Weights of a small transformer language model: no biases in attention or MLP.
Each number is 128 + 32 x the weight over the matrix's rms, rounded and kept within 0 to 255. Layers, rows and columns count from 0. Numbers have three digits each.

# layer 8 MLP gate, 256x96, rms 0.151, rows 38-86, columns 0-95
109169105124121134080116110116080132158140128163143128075142125123111134093140112112120131157131121159130139146124169101121110100119152183081107099176145149105155147141164122162178100118097170187114170094100148119083147108111137139141145130152126107093117127169153088066099140079112145135
125177146129155131153166113165179157162095120123193128114116113117111151114136148127133090108195130123143128109127151125108122099173187104109175204114113153117126151105205098129138142118130122110138161139131158077137087167131141129103136138123216087136143142112139140117090153147143109154
149134122124084113155163163094145117108154123099115096115116114108131145142132176118074117108081177074117122123101091191122132117127122133207138144084151151130136148117079105070109149097162109139079173091123220124109105133138155122081039140165096143115107114111124124076169092112088125121
132135137162139172082088132141115182095180196137129152099151155103145164135145139118105106172139158144081136124127125153173116131137145104081116133140134137094152169116128162102166137130093163140147132153131150084054176110145141126115130090101183119079138136129124148119105146119120151123
122133153066129101208174098105126175116117062130131126103144105132140185153129144132117135139165084086151144111106101132088110168091128172131133109128085114165089172154175096113103177118171130180142053099140121118160093148079085122110073115131099115125204104120152136168168126107124161152
153141111201108104134148159174077121179169079122136126095146081046124124077051105160149112151107064098108093137103126067112115103112118181085152092115180156154153101130124087097137139081113099156107126157125125123120183122086134139125104110172088046133125134199121139079160029089109106122
139099112112128074083110153185158125120154133137063133051078159099172128162126124121062103143134145115144117147169169084225084106079141103149078162206116131115124049167061129078117163103131140154154128094109116149087156167131133182092188078105180112109186101172177147145134142088105161104
147105119135105074134149168199123143147111147153172095175165216160097111131152191156092114157138178095151081124115171108206124142076057168143106165112120143178160059124052164037100082017110098127126082163120193114106134153079135123166109115166090092190139085180150187126146134107086160146
166096137137126117182106129189146129133149146077120152121136083139094126114147104071120076126133132068168123135155148104142121202095049137131107079119073064165143150106109115096094165124119088124123116123141057086197085114150115134101115125136224136116128108158140123122108114110122171156
130148155140109194095104112097094139144139176130088174138140127140129114139089120129166149123102170150142156138154116118108090170125162147133127127145171126087144137131155108124131146145122116187146149126107177142096158075149147170125171150130193084137155152136111124067130099128112150111
168149050137169167121136143087125100136161093165096058108102126132220130109193151157151193140130055159146094151214198157112177149135102148216115142183127054159152085133056119212118176103161134146137098098048128184093173097141204166106134082099125138113167199123131136133173091077098217191
103175163159116102103170103161122115159141127115118144148166144164180107140143128154113135094123092131116087139167185095119086126150098156118101110085138088173127106117154148116154134159083187084150117068105110147064096138082113170097120119099156109150212108145184086138071106103131134094
127137149092140139123144139124065108143171135143123145065142145126160170149163153099094150132175146194124091149177122138133106158140103173116141079081158135157133128118148164128112152100112178159104099121089125138100172145109148168063126115147126151084125140137180165115120140109118128167
151098134075079137134176146093125154099132134148120123114101112159119121056176147120081152108118133130160161146143067095122159097096130123144110132164138100147089078106086153138081119089214118153090138121146125124142125140103138185141137155127137153132140171135137132135202087154073131127
121112127128130105184175123080141105161169123075137137096089139086138144148168075138114103121117139110091109140104195131143094136104142128138139237152139115075151075123156162165206197108158125119199168098136160104179089077112169085116163124142143134105144053083146141188178118115181164149
125145164143111121143138117057158121154088114156108120110149086094178174138188144127149171085138116095162101118184093083137136119141121145153128147140112140078145145134117145159101151147118108118161089135142176196168127157070075147111150170029088136109143146136112076121122124139111152161
168122102217203087159230115178170074053127157056107100109144147158099120125150118110127183139103148146076168102194219173077071078084099144122077148080163142180223117060126100117147087108116181177208185098145133090120138110128112157073154138153184092175106206173088154070086134150129148142
175191150169119064130146150142124167095169156058100035116117113134137157130148073130106137136174122108151116085147156092104087126100125144137146181131147131156076093103124184128189138097075120125187154092017124163155116131109170132114178138113170140104148152118115115108134104123107160132
167150104208194120142158150090127092152143124153098092128159097097103132116085031195124156086211168123098118203088086030103123131114130125147154235106170134110156151132141187125113086121099165139117069238000104117146145111098199074096098025170081091101110102139120117153142091091109181134
116153146140145100134091131156160124151119169124152090074097099125149158175161147142082148114108107116108124116110176131086119145047150126094094167161221094177120094112128125163154123104119122119169142137153128058140132131153171061118156083163102116118103129152154191171094108121136154139
145124067162164127098120172142117124113134113124094174130168183103153139128169103138138118117129097111115147149094130122149072158141113162092122120177116132162085130118116153098190114125149136138114108122140141151102196179106100158094112125123099136118135116073119174132097085172176171157
105130160077173113158098136119147206130115115164113042101100108066096070164128200104151099109163199127162177186141161169127114179180085129121120146100121156105091176134130097115128079132142139134112152070115132132120137163080146140132134214083104141171126072142177145095171087104130108157
166108122122162142115156110147082087090167136146125143113106140103153139109131117128143142135166175157125131150123159161120102134123172176099140144116131116087125106125157136140139118118079122137120131206161137108155175093141107147121130133171159116116142132111136113108116179147157183170
154191143173108125105147111116096114165144147119163116156068143134194119075106093183112152170119165113161082131108133081100121064097136168158133101127121152156083157125170123189116141076106118115085092100070160119168092099072135120146189096133103137133123124101046084136159156131130128080
142188092129223118131106183077154111131116089109127125087137140090154189111163083211127136137124146134147110175165130074170096124193155126164149081142135107074135114125042113122166119126169172127056122135128099098143094097097154126139134108139089057138118104161124177112212085118118146076
080116147097144119123139161171121158116163172158155122118122178144158152130124135109128151157184107130130108131103134156155070147148146155112104082084144141133113153148125131141162168133110127147100117125133121159131156160114133102101148084115123142131157152117159124141118157111099129150
137145146202120105095121146140141159158207176068121162120131107090191159112131138141149098085132107155085038122133141057204085178135139142218082171089140044154106124098098078084155103123082111122126157053139124187184198151081125116117148091150144089152196180123065138133184126122070117109
140113109089133085160186142103092076103105096043145096119143115128121113165149149128174140135088157128141124133152075122168149116154116107136076125115127113107108168082090141179147088121099102143119114062114115135212159187113166120117079108142218120141212178174133087107089111112134131143
130127124145140159123129153128112162079176150169142104140094164151160188080133115073118137159168156154159111119175069147131093103131118114116109137170123150140125117069100162118157166127148141123104129104125078125161150130158152103138124083120117133092123131146152127128153080124123161115
127180067102130142106118136113125139156083155112178096137105111115136086164160089157100136133143164120144097148088169123126141172180104151149081126143135117141083128133131088133103168105085137137188100179114143151126045140094122134097156109095169115099157164126098115154087110118148129138
192119143157177139164101154153127204158161151099133143156183130165125137125176163118120110090140128121098136120088159080137118122067116134080182110070122097146144140108110143115202125124129111102136084110080147101102117161114154095111092131074190050209153177102114116071098162148117130173
147122126062092130207162149191109137106081084093148072152105175092117111143076108110118130101134031106131071120143163123156150137092154129155160160121125088154118111112189111144119169131102119146110143088141146174160153110134133131145133074110127124117109094052077181141106134100112097147
121154116136113114127122130123112122114165135165137090139156148112109193128163106111136138164093091223128082145159164149118075132173127124115131110123181110104162131125127170163137107131092152135112095085144127137138146165093149120164160103116141121109140125118139103096107143085165138128
130128098131174138104154167071170103143132150103130098136116120137210175143081105103148151164108185123146144087161124118065104063127126177154125129170157115181173159064145126117180136162104200137148106173091104112129123134116133093122180138119081062119090087140119163116077165079129146127
100137121135120094206099202118138137153110131115223148097117147061074124171123122130179116179096144150129109175104076119158078161156178142136060167086070155127126147128138143108127098100119112151114081111184124090091093177173126108113191047092124110111181151100148138146109127123184118110
115188136165090129142148136197141137111170121168130165154125149128142123199116150116129138074108164124129095140123121198140103157128138090066110095167113135138081077104128151095112179139078122135138133070119068152126142114116168145135112135080104112132181062093146143110133120174113134139
120130164090135155122149114176094188123117079160148138122154113161134145153107183039146123092119091092144082160125109146129131135108135085152098149066128103142117135117122126079088104165179120171117096125089069117118076186164160076086095126061112149124118117133144166207125094124111122172
145119155143161105164156144098078130094094156146114130107120107122072155107090061109141136123108101104096106171125127145116129114141074125119130167073095142157089090163113146125150124079172142134088161145095117042107181106123139173132119115157106093096125123127093176108112093173100085147
136163149100127115166089106088103150098158137155105119064140153124110221106141131154144098118110184113089074144104116135111086190133193128129078103150110129137061114097102142105099150072139116147109170177139164137130153126134072139129109155178085155101152170088152045105146148152098172134
080152119106091166103106095103154125131147136109150117094137129150107088084090104147108131091092054123145086138118125090092157114124138109135112139115146148138125116100133152088126151089137097202119146122129156102162129107150155118136143160123145161101127084135137127112120158146127150113
110064130191128143183121145084173096136111148134140104154143124078171166106150156216123153153123167109150178068112180157139123157108141150119096147127134100131131170126103095088140102055117106110176135075050115153150108104160111130136107151179105140155112084130144140141142135127068133101
172133149129119067186115136070180132167123110080112104158137142068126154181109136124146076134174100085125195117137114105140139167126158077128148215123104103148138131148206098120094070075055127129200112106127132111122092197138153086118151139083152107134133111151151122146159133156103165131
132104155118070107145160087159171142165121184139111118157130162078166150083140161131065119114135118110132119118159129141107124138136131130093188107121116112086129130141127163144154074161087179116112101149087142148129125127100163187139105096114127154121096092118113127136132141170186154157
198106073162112192121109134102087126158119128165148180101106140116077133148165087164095158176098101125159141147122119094175092157119112141123163122114168132099106163173064083154139111109115154155062099090092100129120131160167121121112134161084111159177081076087140160121164092139107145169
167134140140160115141119154128100095149136089113187117132075111164101167204155152132126177039085107100125137192121064090092107110110083163138084067143154138179039169108111072139121138120131127124135197052122143170114130137102176162112070148136091157120109116111124105093123110118135104164
112154143132121186139118104088124088137062195123126108143158085108120194158121136166090147158121161114125169130136123113093083116140134121093136162124122145146134158161144161133175182129104167127144114072104120114104171144156152161096157166133163076117135131111160102101131102132158139075
131144155080107129086101162140142139190165123102115085124133103137139127103126141122160055113167142119104108127111154115121133082158116133134097118075108129113150105125089185115191082135150142080178158082100087133130095177141141121125136138136094142182166133085181097158141093139184117145
083133144145137159155107104109162098178136135120122121138129114103104159099118157138098105108159121126131189145169134129140107102145133193115155081113142174127126124167139101167122178158105156097088144167128160106157124087135124179174044173125086092093134141126142119101134050140177124143
133126169070187138157146170113134112076135110137138104140083133187125133149120070167125150077148144114098116080136116129142105194105134140147128129130200121108185086080132148122202111097114140142138082118143108153157199171105147173078131071068175159198162120057103137155157100141093110066
# layer 8 MLP up, 256x96, rms 0.134, rows 38-85, columns 0-95
102085144114121129135120159138140159105136129118156107094149125142156164110098151142110114153148133147171158116133095109151128117126093148173136169134105146173092105183158113157135134162171107124149166084134148189154103133132162122153113134137114152167106169142070140217191095179152099109
129144126178111118117092131104116112080136187113124141091099139089134112091102080166109150165157136093136180129095081075155107122153168126132092135146139138103058150128070158156144127137068109139083102089100107163123171118157091143132170104114137118068099091114119043101126160116127140055
124220076161123116119193152136164155146132167098074157118151140117078149113099167108117084128139140100097129153078133157120116113186122118171147121098105132098158221128165078101121113130182124128102142105130224135066097134128118112113067126133104133070140094164113109166152102137109072085
109076087139069114103154129130175174130166091110130088090126104151123056068114110141134149121057121093176074132161112107099158130138154122150087137074152117153122113107096165088123178132153084144159119156099155164121095127143162144158121120114118182115104102160140173164148186158097120123
119032150182121180155142198149146118133163140128129125160158143084179031126129121181111183126135133102166163067177153085142147122067138167189135166168095157143078139115112081183100156124123091143175176146100121146110125119130162158106144140150088136174127121116144068123130127167169169097
113084119121098104177081116098172076099187160172090115153077118138139157123117185123068117103167142132165115138048110122144153101153069138120143192151161147165138149110086136121129160134110147110131107134158162199170141118103150116147107116158159177090065089109171127083090108193139121133
169084034131099158157130154088130088150148195151141115160160144078097135107127103083153153173100110186139179054138157117146137129136129076099129157142144075175127135108161169145204091123133094156122159122126155140177079129123181141178175152102112086142126162119145172076144120137118144140
174112123126076142059134150084159108159142088143168067118084073074059154134163144150107165141147139118097136121090061142056120129144114110126171122142131084102100164127143119131147163154149103139079172068192111163145135078130151129131148155211167134156075188089153144123163049105197101071
080157133162100131119089143168164106161088078116152119161098157169097124140164066127066084173189130113110069121079084112146106073178092079138134122160139119138100129129088156147112117089141095128150127123133091125119107092115055121176136101093104158184147034131095110077131121126133108094
135121136106076170082086138165140161139137147122138093085123142101116142144165140126130120160109100191168109125132141169176126087116144151204136133175195151128124147173108151164122136144083091143134134120134148151127142183164159112142133118116121131165113128109139100167110124178119082132
155102078071083106085118106117159098075156068123190077164126103160124128173120130119158144113166127074093112118085101096113164181119139141157193178189082111177083139122196138117071101131091080202161075128106164106162140124160134078135141142150115160117138126163123144138081178160136103135
059189149183106111117159091115086111163153143112032131165109125119104107113138121157111135146082106122109099125175196114090103160100074151137100102104148116161156094198154147149124100173085130125162123088105128154086119100118210127107150098091138099141206119125162108152090076120101117108
081097111167175121157115173117046117092152137174105160174089139116119109101160099077121135132109090173162168128125119172083175122066124142097051083139131091157119103137097128110122103144137090119096152134136154119099163079135135115069146111147119118136115159106115131078109124151119113160
136165095143137150120133122153157102128126132085092151111135144115115102142114058100135140110173143129113144108137191151147092116166151130108121104175146162079143128158144072142153122133095113035149147147102093107100150077120127075101128142079129112112179119170139137086086172075096103075
111142126109103137148121099114109115087159145219112124181130129130096141127083124091191166125152140150151186144142087086169140116206131152148046091066166112105110173163133086135111097094131130126091108160144148172105119094125118121084104135139117075187132139182082071062213043167148151108
119084125129117093124083122185113139144152159044147108162108143160137146203111137066141088122142095156165097134138106050093155119151128111091098128144102059171108085106079140122130087134169117119132136111120113137148149161160120113159093092138153168134154146080175104106110176123122106133
168130118162111070144128105140158095138084124119066088130161137049083085103126103134104178089168123118090129131131160092037126088110086104072112204152063152075131187106073113078163111147117120138119105089097088162134134121131210159155146151092206153070166146101215123078105145161081147119
123172040095136132149146112089128113151117179102112127093119153134143166142149081126122122140156101148147125184137114098174055145116173145124156099131158100148156133091089127118128080100115204186092103146153197127116163159104170181159140062125131058129163126115105123126185138171150149210
064106169140148166139078131081161209132091153104156116152147116081121086177122180096134098162088064152155166128154102185186110156101181082120068077084074056141157090131127106119114158141205048123170162094157066090134108141219082115106145154077168139103084124156177153130122199145124088118
105126146160148047157138138135130124142183180113121091115148135126158152165132165112169126131109127155135143146136139102144118141147106073072078117187117124170151088147173164108107170082196139142126131162168158051125071109157179148133149094170147133061164063147139147089151065115205103127
098105133130136146122133124123116161186139153171086161148107132096149127130146141104200159130167172086134130066129139146139146161163089138161140095201133111144092147176114150139087078141127153147107127137112192124106060122072140122141093131153065177153156138101131108136142162121113088125
131191111137110184072120127164156116113169169112111126167164107082155120083130139086116170106119082147142083138129135156116154124172101115116024074152111128122079109125037089151156115114045106142170104099173063122143142173138096121111148114108163114097098157182063074187154106118068147111
119119093112132125130152142067096099093166105103134167066113157107094155109154092160055115105199125173107102127143087164133108120133160117077125125156162133132143147115145145117129151118099157174111143139124184087107168122144120063080156126160131118074071129122146142122113112120118115108
117148120085147139161101137128165121114144168150141212119190089131112131125113141117105137147118138140121172098092132183166108103134095187146112105161141113140169157162107083090112181170163159111081119150134191177074155159108114153070125149137077114134049167134133136113105123085120078128
156126064046104065131110140097164137146099153097161150121152142187131081175124130140195076162116146139139145099115183121131129140143138102156082138134095137154132134102173137101077078142133132123106087135127115154193140177136123087144132136155102164113051205100136070137119116192157100095
158117142107109067141133067078152101137112134110130133151156100127068159114061062167113130111051165120102163174091123150082153115126132134149160137108158154135146110081170123114118100141179190160136187107137146065130124130142124145187118169125143148136154125119136097124137147141149123098
115136106124210172065120069123094116117121126163062093091109126161155137206099105094148143181114113137154143201170117087117120089051150115109163170102174124113116157119195171183138124123093091130144060148113101122134091111143185160167133125142094143104078106128108118167120102112158175217
109189162122136139066146108143132159118164171142129142099188051209187125067132187113149099041131145092180145121123154161135180118173148162085128140087109124122069188096094123088092196113133176121167151164130104147089057121126133123133118117119109118133104132161107108087227126174129132142
154047146131167080140109155168090128120118134129122100085095156136147193128142170132163102172125146182188182101142136150139164084143125150130147119130118148066138131124104122166139149147145106089144104134113092178156093096135146109096137112086145109131076156150092161123151141160145099150
100132156185110120130187115139142109121139095100053129124123138122184083141121102151159127083139059118112145134183144120085129121077154136123158151118178120163096138176137114143147083108145137125115087083077113097160170148107132103136075143139117155110119090082133127137074205133107139083
185170120157157089112117098135175141157118160148122167104222134106056174133176070102100103078134148179152109148126153114137114134121117158153138152158184057119142144142118043127131119171115145129107097163117120137130179162165107109132094133118144104202104173094063158157094133117185140162
150159078174143106176178180206140120148085122055147158081146168076062148193113078114086119128134143126152100160112121107165128090092105127113145127094093123140143061137147145164102108095102122096110143134157109083134156071096129104110144137128095129162097145203071178119200110125156114164
114197066138126089016132132150140106086156110149127145130150102119099179091172125130116100132108138188148110146167169140130151107167086143118131084130095177110139159128113127106160103126130110068110153138115188102069100110150134168159210113128072184121110142188147134103078095089128118197
157124104081076102091085103069186133142210117127132147118127128132033136150156128140193056122143052135142115102116131135184138135184133077130135135104107172074143118184128120142117113146128096102156105094134089092137087112196134119097111138097157090086136134155133144108134085152166086099
067146106156159166144115199141134127159109078069067136122150152089133122161077140142133152165081142162139079144213134085123121109142166156176115107142110089091128185171078079029096144112141104131171137166152133117069118128144129106118102077170081136147134139148163151134158081148141147116
144105181116126110150168200187079100142104142072090082120105106130149158193157114124155149113111119164067165106128166172100153153083174144121091121103166081106155147127133072201107140120128124129107144121129129155145148183133103132131109125132197065125095160113087159127162092097087136139
161120134193094116133147130057127116154133170110119119047121175130205106076144116145167159168126117146161155083187121053127108072137074149122079075157130102097126111140131126172171171152172162093130132126143136189171097115124120141149161127124173150142139147164114092149138165165066127114
148101153149121075139151107107114152165179109098103146180112188079126098123088178118162139140117130223125181108086108168143109165131097181150135105110083159176120070088152136118108125087135113155147101092154128157113123115097144147151135177119132161122118127069139162179117154142138165136
113117083091115141177088191102131112135131030098131137118143179199159085097155149130121069173108201117170080143147121135107067123130080114109155075097140134085134132113160092084120173155136144144141156133114156117160051085121106169123109132122074171145162088111186111082154081140170139154
111121132112111148093102195161140168087183146145126089123112184165143114081158116133145119167120085134087127058112134185144138136157098119105097064108104146109167177109119142121150128126140139133134147118132125112128143067154148084104117099135149139120088110146123178137146061152147159120
211107109085130152148158119127100166117128138129136151163177168219104182121169148153117167177142066118093112099106164088078108090095135139108118159124162193198164145115130122137136148148150165125145143096132147114104102161046120108124161130069088030079161153165119127126123157181123140111
062174143158127109131153196180138135147126167124161110069113142127098152113146095145089097096153155121130116153127108143134105085118114078152156080079136140128065131153130176100171105137176162131119149099137144092076141116140113163209101157098147110137155146088174132104152112136163046114
162144143118108068085094096115112139134102165123172152127139149202197087103107138119124131195098130065192122158095094119127120136104101103116118162121165104126097146119119173123096120144083149130112112088153127085092107205164126123142145131122137170117209148153111147112125101143132124153
150146085126123094079097141140139169115133119122153139145090089165144101124114110130181144087131118151099137186122061074129115142126126116167115106166140113091147158115126106095135174060131090106128143165075081165186073169129139103179153152166150159143135135147139076117099142085138139125
101116122102101133167181109125108138121145119133077084106162132136103105131235171116204168112102106142165117213194074145177113170185155099135166133142101119121079146184146100108154139117208213114148149100114153104123113142175107127118146141127152163128110133143132136140120138126100102085
174106096112113158116175114100102170103112077151114120125110170124162123160159121091150143118176120080140092216112130116142115130130116165133126133143142141191157071132100212156109141101139138128132107097141080127143115186128119108172177080148069168140109069117160159144112137114151136142
183087170133129104143169092126118093133128088114140109088102095143080067105130047092144104126137155127125136117060130117121160127201148177125124111134144178127179103083130146099150093084179147133100158167116135045109168111161113159143169181195095188126142151126107124091118136111118127134
136117128136108128138079140126113083083198178155124169106103122112145139140126093162105113120102205119157154104135137129106160161113048115115131135147089087138095159120130175091127172088103092146140194085188151164081176099159134104099203092161174155111162115190123222108114131140096144119
# layer 8 MLP down (transposed), 256x96, rms 0.13, rows 38-85, columns 0-95
130163160134085163116094116137107118098108109139100097135134152089145198125109117079114112141066082183122130179142080113115078126153089113144154137156167134163107121132112127105131123110096135146111130159162127136110096157159108103159200117076122123097155113118088124125120162139125127120
133153086099166143057158159132195156177121147108123062151114118109142148107081121149177110169169064047124155128113116163168115103149130158138148122128096125110149145152168110190066108095173177179143156163119147088105067135119129116118130145083154116136106168140107162132145080141141098086
126090116129155098114093087129130119127055144108162174129160121157072143117102106145109142088129065119135101101098194095178072111094139181070041138095146106116159111105152132237138144148137177098161133138061096112128207077138160109140164132085142108127096172135106167140127157134132134096
088161158132112120162092100125072155086182154155115126096168138109084134107141168068073141161093138162141112163141084077075088132137188126115142158117163126117151128133109155127132111133072145112095139114140128139113183129139221145139128097096144152065074153126130094082149155118117121158
169111134054126119122146155110162161170069103131105155147108093175099138097193168074102101114143107106126171043136118119158066091128121093126146082130113109175123106180108151043166105154117125030058118116108151177102137077094018140124132138130124160101161078127113200100133134145155182136
054123123159140137110185114186132133152106160152162149109122185065100176075108183087171129117105167115195121114140086107145128128176106156141124088115135123174158129082120172209117113146119108153058080065093137116110109113110147149088092132136115163114155159160196164140103131133167096143
194169121131098106095097127156107196122132131102104104088143127090115170121125093140141120172164153128110128200165184082170061123097153084181097163127106129119107110125113156114089100091151158179180113095110097149131158147140165077054143161103100078088166111148111199097086138079059129132
128111155138135144164151069167115107108121143115133162117160163170139097166104142111172113128087148125120131084158209070130066135094122131092147165137082177125197110104062152107080101110126143209157141162130131123102123078093081085129085157102118091127091103126090154137150105169046163129
117118149157060083106147139116189155115099106151087087136114169192208126219120166115118084101129149156118127129147134160155170122107196154150137156110149180118116088113136160162197142122086164136131095128066105124150112146093169098198125134193165160173168119094181173173095133150103139136
098122124136080160036107109100108171091121141113157115132135140093137186079133172109118127180105149150167108130130134122093085114103090190171169151112176076109122091149146131142144106122123117178106137137119152138098177122106170194170126163174125114141116098108125114143112117183095138134
123112111122184095147128179148153118112114115114169090128111139161152154143078113120145153151148124146146147136120155120142071126120109127113098116148120111155134153099121186080156160138152102000145102134102096153132146142135080089118121071149149136081161116136154166174144131134104092181
153098055088160172126108162126143137132168115134120137056130110118139139115117141147165135134171133125173121102078102143164166154139171122152091154137113176127141121120146136128113140097148086088127113189114103140125151139167129078133104118151092102098058154151124153102174149145123126193
146094140123173155129151166145186172184119124131107164127130087093151078169110110174171124106131126039115133112130152108137135178127099137151070128111139158187132167155091160112141089152158084176149126165143119112155107120117106137047093160118096156172106086052115144185100103097105128082
153132154096094128111092116093077141093123162154128126129072083124100166120121161124087140132103121238123160174129094144107122156124133111137152121151164128134076127120108141132092167108173126192084121149138130148142127122147147159130131150130109121128095144128129123075170155134137100175
124209113145119110095162162111123177110104096104106159151158141132140114138123096111091084155189154090120144128130102185136076116093161125121085134128146135088064125089150100165167098175139196191120188126123122147146102171138083117112101118079118125168104117149057113076132123142122123069
095082077159139052145130123133161102111169069079103169086140139135121124120133141115119145116134120127084161188130136148136097170127167182136122171152135194114145112152141144049129140081135133188144156187153124125134134195148116142166087117185139151128155121114136117124193108145121137127
141090090155199095105163147120067121103175133136129163129092120176114111150108114194131111128059136154125146057126139145095139121097118115139062120103220130175202157098031086139102128121161147126129148088058096119139130168152087049105156083132099075194064146122141155106101096142104166086
125188084126104091161191111091161123117129195157069117123124150139135209093172097111096142176202089173158104201176131046108097055088128095109163126091085112113061129098143160134161147132090195147146103078117137146126125160066195160151149109077175092158167159196113122067141128116108126135
114157117108041131112141104099091125137156108155090134141102090156098121151199156072169094117149115090123093078172117181130146133095160129140156154090078125103136128125163125148151153087141109176181120129148114119147123122123083226107046141142176185187162135145076111097091153112174179143
089129179123138145183152095105129146160213161156104135150121182104137094152148202098098123114093171170104124149187170087150096067101126103144132108198160147163179154123073155140115181138130154079079099111124147180139156050091212139189130130156153145122123142140102108141149081168120131095
146136080094122159089099180134204119153152162166127126123119130120140118129201117155141132105123080150118129105097141130147120144128132125152139074106128098151103140129090090100175113137136077037113105190114166156121142129100087167145080152125058113127125121086117112165106100109130114158
152105184109138117167119124143168163156143116092048060101088121083076040083121143120142091075159097130125119187119181113149110104149090098124119147173172186112242215124108141083085126134080119074081081152113079120116149120131124127182131133103127136141130134116152098138104165102148120114
142089140145130144169155143111135117156118139105125100137104117114158103135142160138166131067205118056140120061123090123165164142076132119092109106109101171120105164139135123123139146113141088158155056121114124126152125109090091095044117142104172138154145131075166124104118122104114146123
103168134160094127148120157149117130073096047137134119151136121108087132166092130113129131109117164109110155141138110126124034134121103143107132170150107164113110111129137149150116166110081167200121129132135130144139103153093124124220113166106147141127177128188133136090131113164150111188
120119125058138153132205164170115107114094096164167155139135135154121067137123094132106067158056120113131113128111099134171125110182153122103120165193199161146128164178190142097161166175137098163156083118136147101104117148143097068108124187075126111066135060160156173179131178099110138115
115126172161124090124094104116094086112155149134112121094105160106105173144187098067060121173132155151116152172126128106111090129133170131059165166118129125091140132083148143107150122149068177164093130150162138077135147126168122116109176159150173113090111140125116130107081115134117110096
144168098123105090070121112114111112186192174131097136134128215051146124037095132130112157174148093100136104148114143037115134074103164155133161137091120118122086076069221194124084075103106144107112083165166164137153143155134110138093110121169145137126129115144182183136108107112107141166
089158110124189088128146099139138146169094122120104125122182142148155107089129156055136182020138134090176061199156178161120114146146122093039188110157187156128090140144186084082086125172106160108169134126127153151104104051172099139113153109081134140135101114086121092081182126209120158146
134115128107110103151163103122207129120122077088114137138126119128125088120103142133127164077120105074142103082149072173135190147130091140180102126136131121173118096141162106151096095140154087111107098151141132120115164119095051145138073139130084160164154090104137128158116137103083163115
167140147163132167148209132140151121131132163082130115071105144133105073181110080149157099188182091115124113091131159130130085146103121125148087122166133112114161153108138116137098113141075106077173086150129103138147117153132075106121135135137123138126095152115071122142098154092095119175
213136159141102129156103129126111126104092144090100135089108140152129185166167157099075106157094155165132109176115129159134121125088076149088150134120175123129121079058114172190215153134117094058110170093137061171141122135149120145083092129163181162175175164109118166146120134094143166142
119146086185137107074148118081132082119170197120114172095140090086161126182091106145118111122103209122122138159089090040110179155118130112125096119129136139166126116175041163113133124119113152148141076129103089077136083164137186139104121152086108157111166112113139125078128154158124180090
084131143131096134132118152108182084176109102126102145085131114133149043147102150190098096118099136000115146094088119093152091162119120093156122128131114122139093155183143120114115120150098105074160109128094145115106114100101155167065109166121132142123178071108144104159120128132123096110
057077093091166176171142137126153120151161099148204115164130099098141106154121147153143102078125135134142142091107157196128115206151084185120160207169072105114179188186115124056128128118139126147146171136101129145135085146159101119122074178109116146133088086064124166103133167123135142116
116162136118138139138189085126111101107134133160124158118092135158120092115134107125044119086170105107125174105077173105086131164146127068136144122158127143168101109147109148160157139126101110073126155116126106156155090135118108194140143172113124094089117127125064114148103199132029129066
137162168198122150106112065165161114128130153085086094068105101122123155073078151165125091091075110111109137110116102120137111179132153147143131081131113095088169126163117064094099167125126132155095081174086095150107126145148165137117107106072085125089070102157080125130111125162158175145
150120128131145182127167114136151125150123086140163106128129134094161132110096172216214130130124133111106075084138124130123163190121084099135127131122139127131182129141080075076078060149106153227097145154115176072078063066129099140126082158152134133132147135130126121144108121161118108098
137117134141136119140127124141121087152163099111152115143128100155133111154049116180169167120121141123144137133121131093135115170130090185086166186101199108098145183147090178132142145107161137136139111214107186065137103178194099111104080177105109098114084094082122148151133118058134110146
189126102122118161119128162112078094125112148156133106172144140119146093122097162091088118119152066150109171171167132083068137051033113106119171136147132164146160148122144136094176104107167129057129131122134116098210151139137220083102160150083142074097097120183141180131138141095158155147
110131153134092159128107123151120164100141160137089134126122152140107166076133158088072064170102115163105140143114133116111085102135139113072155138137098136105162130096089169123132096131089152090098168099150100126114100061149128135156160155137128171106110092101120145070148117177099125129
145078082171136152070106123186146135143106133156086103095089112152104121115140110172116136061125102102120135082108086158119144118145093174179133140090143113162094136102141164165188100109157135092054154155099136080082135117072047089116104156102129073125118178138177082130110146208117042123
188176089089139111190179096109146157128107119107135092091110132199093096123157176084103114143150156140168131132144156104164129138150073129122147106192130139130163063141088116140099120137129126207134116150080091131081134165091133174159129144165044151193178114138126118144118103108162175139
096114121091170143117133197188146166159106148131160125154077146093110104184159099152130158157131142105157156090087127171119146089160100057145092144086157171124121103151146159137098111122139130181111133198127084118085136124125089106086110104139111054168107155109113124137122090128179113099
181142104134139168123080142104138099102134073157146157090100134191091113116110120118107138141137166107163182143124143159102112139153154102117164127154159171107112114118112088130135112096162050188110145108095131102159094147123103038120172151142167141099136122146118117173093179137174121129
115154160152152073134124167164099130125151118160120128127181091159101094084129161185116101124133112152135122200103178230157155183150147104120185095162116117107131091135155154132140102116180134036086153199116186136095124138113112104129148140128143119190150182135150175081148132173137091084
132143155128127159146143087184098144076146178114163106096133109140146182104151132128076090169091187162137205101148136140102084123107093119128111127139106141164116099141173099065131129096138120145152165110158170074099133125083177151180160169132143106119137146142141089117126090145132136111
129199206157132205116098167152088169151094137182131153162156139119158111145114131127097165178108156145132148086155153135124049146127120158134132046076111125131108114155138126099146140108099114105095098085143108147107088164126118108100137116071185074123146138127073080130146122168137125124
083126149147104138115155137161168126150119161143141087140147137126109117093101105071157149145170092158144161135145100177137159164180194158129074096108180215137167136162108170184149144091123127113119090127107097069155134117147073152168059131172117124143080189101144097116116122067147127165